Each number is 500 + 40 x the weight over its row's rms, rounded and kept within 0 to 999. Layers, rows and columns count from 0. Numbers have three digits each. The size before them is the row's rms in percent of the matrix's.

# up: layer 8 MLP up, 768x192, rms 0.163, rows 340-386, columns 64-127
# down: layer 8 MLP down (transposed), 768x192, rms 0.163, rows 340-385, columns 64-127
up340 099:538455538460545483564527493567504516509479512484485426462574448498394493455521484440553519499552561496487506524530499553503515451468495468519523547438595464503449455516454477564501525510479459
down340 096:424541469502565537514451509473480500507475448493415567547489572496492426484522479461503511566432547508540473450460480478528453469516546454537547563490516492438516434595532468464494472441498539
up341 111:467404494518501456486544509536565504470524458520445440517524512421461443475492469558418408452480581540512494421467437511489459511485446482517473530486476409502501460437406548490461440572502515
down341 109:506539500498479528471469523576482557503481526573498523442476425489546518487521497561539504553510431479445500490481509547529574463464501539504570548481557470485528500472451488481519489532486491
up342 108:472461454452456541548428462527478417546478445556531515460485486487533451449530512461508469515479447514495513572556467572526513538467519591553457534526494530437443419530505489574514474461501501
down342 101:444513488410526400504574516505493522465523419541470511498489490503490456433529485493437470487474497491494454514493472516466426481510525490458556490487540450545558514416449449577558505537530497
up343 094:504525485531459533440390517476520504396488544544533519520539499512459505512528524542496541446463444504531507529502464444495484460469436493537463455485460556526456481549531576506461482563438497
down343 092:473414623523541504525482524490518520543522520476549490500456487501560537511497555474510445578517587482485488516534475531468471552557546542485523513569538464504551547481480458469520486477473464
up344 100:502508563533501508482445497446468449473552415507455579556565499618471538494585570572448531525535451449540469479518507454442514498530502492535465558426517501467477487561389460498529485463475519
down344 107:493513391501510495496529491492471502522490544456489570477444463487508512473409524461497462480550477551551553441462486481519503496434430460414517526492528484521508467513571421484482471583535493
up345 108:539426503477497472529460492489463586538543489515544480503516524504517437535490519475483456486440520534543498532500546483453419443548524457509515516487559499453493524475389517521499440546530524
down345 101:500521490572516495474521531485486494473475507486496408521490487537497522525467490533562479511497461580481472505434503556547557487530531505463520501474473452572507511542470455462502521446536569
up346 108:413554513512500489508476489392516540550501515453578520489487452569551433505474443529474587546543527503453550472489440537516489459549504502465505582485516531530480496513464491496508518466464502
down346 101:535488507474540509467534440548472473512444524571514531497561474454543552492431499461535492451482481534504503458518467480508470451472460499491400464496496434487544496492472494502533490538463597
up347 084:473479444535529484502443500491553480433477488480513400463518494474485464447497469530547471530529465480516491444484501498501487483516445512449497534530551460518482453490488496502487534503553489
down347 074:486517494443476500462513510539470503519481523470449449546473555554421452527539488480473528526474497508510516523528541440516511452519509525617494498498480513532463544418474474528537528504505537
up348 098:459512469501487524492529520528576473535511437475506461500497589520455480465534514545546480577516540458549463492584503455579489512484505541531427496437504495502532542477486436515497479511447487
down348 102:538537487435498462492512475508530513477430502479543541466538478433493499461520538528566530454491573523468495467475534523519436518495492564547534555553467520518474540501457524498544452503454560
up349 111:499566528536516549539535529546454530496487444494492394530540539546500499514488445454549481527577511495431432417584538475476454456537475494482525507566510540523520525515496411502551520566523516
down349 116:535539498552494549532507573556512529523496477524415507501516533554501550496517486419479462507542499469486497580522502461559564425584543499528553449575561493483481488555483522476533479446560407
up350 095:453545482478547426471497521520470463498411501517492466578497561582469477493554467483588506442480483485513494428486523484492498458538510469588540537514554539522518484424502483554528517478453462
down350 099:444493470530476462468524523527523507492530538513446507534504570475430479515547500460450572539489527522564490595507576487483514562450500459491528514546566471501505525445491568426478497478611416
up351 105:510487453480412467533515475427520500530510485574479439557505449507513477502480467540439546437540452479518495453565522536481502552493526467526546551511477507463429473502466467482504446505519564
down351 093:529462536407596498469423442521544571453405528553507515578464435546554482471544498469495589495436531473532421472508520499558481499503512555484499399477454481550575524523451517453507570517532483
up352 100:519459531512489440551405407515479444478553468519488441565503519506500425525539423534556552537484443566478457491482440522512486447553502499419440513458516518560513495438513542538521508494515460
down352 099:482454484460478572516536530472572547478514526534527517473409504577542525534477464536499492468473529500488554437553504504518473584455551458559445448553524503506527578522415553540486549491471510
up353 095:561436492513530538547596504546533490517533535515495449437474440518466537504566457470530473509486497527502498573503542552569553442467453495516461590424498530505513557517426495476520445512486475
down353 104:493456505515510492542483495466538549512584512457473542504537446502492428483446459490463444556535460593494448449508497456562449517510491492491482492508486576477497535473538451473454482569520491
up354 091:449580583555518442448557481559454453474493506483489527504508547509450490480374473487588525549505466446481467453551518486461527466557540434520418526522498418512484535481556489500495535496481443
down354 086:505471580556486456473559483445562457518442500456564479394522539482449504432536522454468499492470524531475520554470573556507458554531550504489539547474459493490520497576478528478537511483585490
up355 107:518440478531450489460476480504522459514458509493440519438472561508474523492541515489502526494588507484482402515503549496452547494497504493509538578575489520537503540454449485465482465567483480
down355 112:507491474520567522519515481460415489513444555559538549568502458501544472485478452499477594531525508502487514427480492459490556472524468536492521527548495520469489478461521479446517553497504443
up356 096:483459472461497501556470519547526556508462493471500495516543448530469546537521527478464462558456559502410461477503506484490448525484466479465536534609548514542550545472528449555466431491467433
down356 096:530533511493478536479497555517514472486495487442454528425488519455483452476499534533473451472511485489535452559473512474540508548490531481525417431357483466488487555475482505469564528542581568
up357 099:463460434562499458432482462450489508481566550593507476461498546493519461512501480494582458576505506542538536529512440471532535525495460497503455568568570478474542479532472480580500438471481532
down357 094:526534569417451470510522459521525423545489553456520535505522474562484497499559554505476539487512495496383521469496454498513530570538522503439554418510543541462556578466447513500464536486538483
up358 104:554407546514540532525487450438471467532492485465480518451523517520428511453527495485506498513525404491468494470547511458472513483539448463497542495515606527577483477470501411433521479504531513
down358 113:412496505518484474513479491503533544522493482496515488531572510514512520581518516503516474506486483488538423491540498462488584496515345505515465465505482449464512547428517528468495543498544446
up359 098:469481494487567528554497476427442530574416519512432435517502540547534527491521433532601558555508572514491516520468453554488536541498543503574512497499458461518473480491528507567443456471501523
down359 097:502457568413521459505531485468519507490479456599504409358443473470499461503521480509441501439567497509517446478419532469501510508482544485503519437547505471452525518473480542520523487558582524
up360 092:488509516476449431513448500582528557474522527504537454572543415510572498419440494465485506480457534490498496479483431529540545462455471456561481514567524491428502489406509497569524472520448466
down360 094:594576516473450530445495519417489522441515471443468522425516562496472515535539480476543521491477471488495462472410506502539478587396480510486480520499487564532563496533501504523512519460508529
up361 105:503478452542640417483489479529475514476499491469436461484507413519484470527439496502513526566477550502550492417544519414495538496513481580442509502517472513449497563537523504502522539466449472
down361 093:497491523514401508475480434585567467458454548520485391469508523595491545519444540515502446511468476523506508508495538533507453491483467524491487448514474444477540456451488521501517579512479513
up362 092:551545513489486546497526520529443484530478505534507480465462585545484468500398523523526436522469459482524492499461538527460424467500487468531483459538511507489514456570489455496544529427532479
down362 092:490457535491425446551532454612469587486528488494469511531514503511476552445569535503496569478497551515540515384485474569523458483562526534495501560517535476451566478528441551429526520538567492
up363 099:534432559490491504522464430543511564521464438474494476440514482494459458535433500500440505424523575528528507526471493492523462583504521496505426478446529521473476558487486509578537434517443416
down363 110:481489495518518490412441510476561501564522534487617495553546544524567493481567499561537516518558512510527526444519504512532466486537478533551443505554500449467546463489508472476449539438535519
up364 100:440469489493545535467528492532488450481503506513554570473568546511527463465444603446430523510560503453453455502500520525490456494533499506552557575537515519470480514460506527464438420432452526
down364 099:518514509495476472496477507489429521424507518538483513493486512464572494545570482613462474413522345551453463360464509471522532508447582468528421470498507452517502445517510506562497537511542522
up365 098:441445478475494492553547525523423544461450477527548459527512504502555507501496466467558501536549505465460432537507452534527568523515466470460543499604518523493500476450543545464504507468556491
down365 104:471544486542483418476460488533490487510463473504510531498545549554436589463460496524544506506449529521498486514533501537438480451532563467443479500539436505476529451465489522531522608506454532
up366 103:470499486563487458561503485499546538511439512599486483544477420524468523450463470465531477516432548510488501462433391513459500519499542545545450468498475474493493541486575457487529531534527473
down366 111:505503552534507534511548405549455480492451476480412449490526447515460510449504426547488559486531561523558530572431518482457580555545538476480509494564509512459452534578415523465545500478512552
up367 096:505563502537436469492436496529537502485433485469571498461478451502495584450573492537428457473480507457529559489437511474501488500502547482474456479568499450510584513440552473537549522451532507
down367 103:564492475489534464439505529527517609479627466531498544509450498477480546517482533441454453491526555462541519508545493559512520542479535515514507506449538500535497489488437585481445438519577544
up368 107:525492483494485437527442431527418497510438493452544561518518502529516563456473560498482498462502506472480568579516489466512521615479493459443519450494519475430453494543521571500512541501534561
down368 107:543504517519408572460421470488509480438488463464536475463464551522575546484571428465521441451475568467505435536498482495540526476397498495504527494514494486472465502503469507516520500574514534
up369 105:545503511503468487508532484499367513512493518530458508480484555545515485502538568529507522503504470522588498483564523479402496477484471441450542477505507607495555489518395498506444495474509539
down369 103:517546533475481440453543531526597554473476483454504503537467488488491468466584501532496579559514481564468473505489497551487515531501526483453409537453516541468486478511484473496543525522499540
up370 090:518473480607565405573445491556487565483479433549528469518563565491402522460523513484484440469402488434545539456533493528474501482441505501450519589583496461532500548532491463492515501533498421
down370 097:563390486514445490479593466515469481454553509464509449524456485449497496493438493480401487506501488484476452466456485471489524511434469522454509418501466526463463502511499504530487575466532551
up371 101:461482465476518527471489525437520488547509541533581530520506479435491552436423451494465474605497494424497539480580446482583523484459582444470481488445479498535461442511507456577501504537454575
down371 095:517455529508494514433414522478515506493501568556582526537475470503479454496461557487579508466546511444482540463526525485510509441541456485513439550463511524519485470521444490493485540424482448
up372 097:443469420455501506526511492494483526520517489535464480477568547546527480529476510465502502443511575533517508446499492438498452516560470537523468491464511537498511482507458487470518454415465501
down372 099:474546522488553521518569511443491483448535471546498555510486501501495424510463472447553492501502526545594441543518419569538525444528509413468463502515489494559469533441477473465494480441551458
up373 108:511548564506590495542511533491530386531464507519463419429535535502456481535532496529483504523437485470510464500545477541582455525493426474504465567423557474558468464535487503436494450504460392
down373 106:420521522483474547491540469549496490497524382522510520483535517463541585455494590486505482591510538476546490512466540523499485531484472563546506547586526557442534552482486499536519514527491486
up374 110:505468453528510535449468505496445495483505423565580535497473471489535535562552495493506569486421517538603544460535485482368479451506495560464504546511511522490475495534540533549483533572475449
down374 106:537514533486482431602533478518532438580555526466476533538511520559497514520493480512456473470491528469496510440516529411492488488526451463523435501517452485551444405520483480480468455482417469
up375 091:450436570429404488479487431494479489538542505503532474511524527487545485501435513505441533481453530465517517499476480540485465515500512534530449551515583547502466466522473558572472574560485459
down375 085:536471562468538479481518535495572509530485581560483393509490466524450462446576468529488487510508536461427478444464416557610504492536531444435511456517401472472488508532480493482581527535545539
up376 100:547511448443471461495465582484546488522437535486458546476534517501517500487547561535484573441554422546495494432498506506565436505479546533473516531473511493472518502509512502498529442489501458
down376 099:437514442510473495450510497523468436515438488484488521482444506490520516511500458523500593526556512481579526537491533479595473487537422479469439544551573535532561467553483510538555504485525524
up377 105:521494484560434496585597497486437493510485479532421537465491478503471510397533483550419478459491483516459545490527493500497489515528474504456464519497499469486530530514488418467482477564456493
down377 112:505510579460491562487559468512568547516533480498533509486512534469423505508522462578526555501483460550478464533480499540522577513425509514471467548521533510525505443536501490491491512522473541
up378 084:522509588487517447499491496491500503491540518485519480512517475513531526548483475548543558476521529462421438412547432527514482566473489499481473547537496475516510437493519496546473449518492472
down378 086:548496473451457543405476460519483480472480458521552464502513507537492548514497482495506518544602568534569543488472494540571497535468517522474489531460495559493480553497486522497503547541536440
up379 093:558492512520480469505543503471483478548523445469473405446410505496457444464519543506514450526562507504427524517530489510534511465569530541510502443464487510483519546495485454518557514557552491
down379 092:494445543494482519498486499520497527518518496582498499533555458506470502592539438452547465421556540468496466426521494507548500492476487426472550526480568388462472427548470564473431479587478492
up380 118:466424480433517492516516493550518491544478481454495496499538479495465528539513539478465487526486469469490500491582493563452557500535486571470492522552447512499450443487551593507502523546564543
down380 105:568542479509548501457512493520553443458539466485569638511479540528492531540497511530532531389469476527510478503539485565472483507503492459473425479445506562547482456547461534498504500510442472
up381 108:430500475565515486458535521486404447481543511534522436457507492525506482558504521564496509511467520549534384490470507502536510493464486502524448520487470493546521467579513482463501446448473487
down381 105:532504501539491504575540472542515520504418519503433504432544500454551502452539527435523516429465460519367568446519536490503537508523448475517493465479488524486565456427496508488550546536469433
up382 090:462533455504454516449445426544524465452480527519583422458557522478531464457418539571544476483490556516465484477508500470528504434498400566538537540536415498537465483529507489490485556472468565
down382 072:473435495489527526476599552525488531519523509496420478520471515552419438593574483477440513505502536514544510433457431489482538590494572505467421526466559510511500488397489538501526448532535471
up383 106:487471460503518498510494479537425525536446446504518487590575465504512584434462572509503464400550477485536536530472526508506486442517554540510479495596449469450460494547473498533478513516435589
down383 107:501451534416572515487528513481582509499535547470528475510476486535478493508546574506478521510513490551504543445588513476401485482494503549470496549447537505469506524519464486512550521427479526
up384 106:510509552517412550538627480479508450485471480550591522502562439485506487483543573555564464562452443403462519434525506558473458486451451505521482544524498531466478532479496522512574475485489565
down384 097:500468537495558524530387547505450504506435511504435476470455498440511575574502450522507513453491510542555460473504569562519587551541460522494534561531516507422483551482458519477445486477570464
up385 096:514490528528479451539467511463503507518485409481456541579526499410460487528393500519481550466581521455571555505461465539483513463560484532563501478512532481432518459491457589478456483489485487
down385 104:458516470472466479541559515475495494491462459497484503492493520483545539523524492485512522536505528560554479543443511429529583465492518498547504449464499498463483596527541506559475478498527531
up386 102:508499464497550547512552488552538494572447482449487431492495535534442417536503512444575466563524509538488615502458463508491531469592424522463500451550581487537535489476421546592482424439592449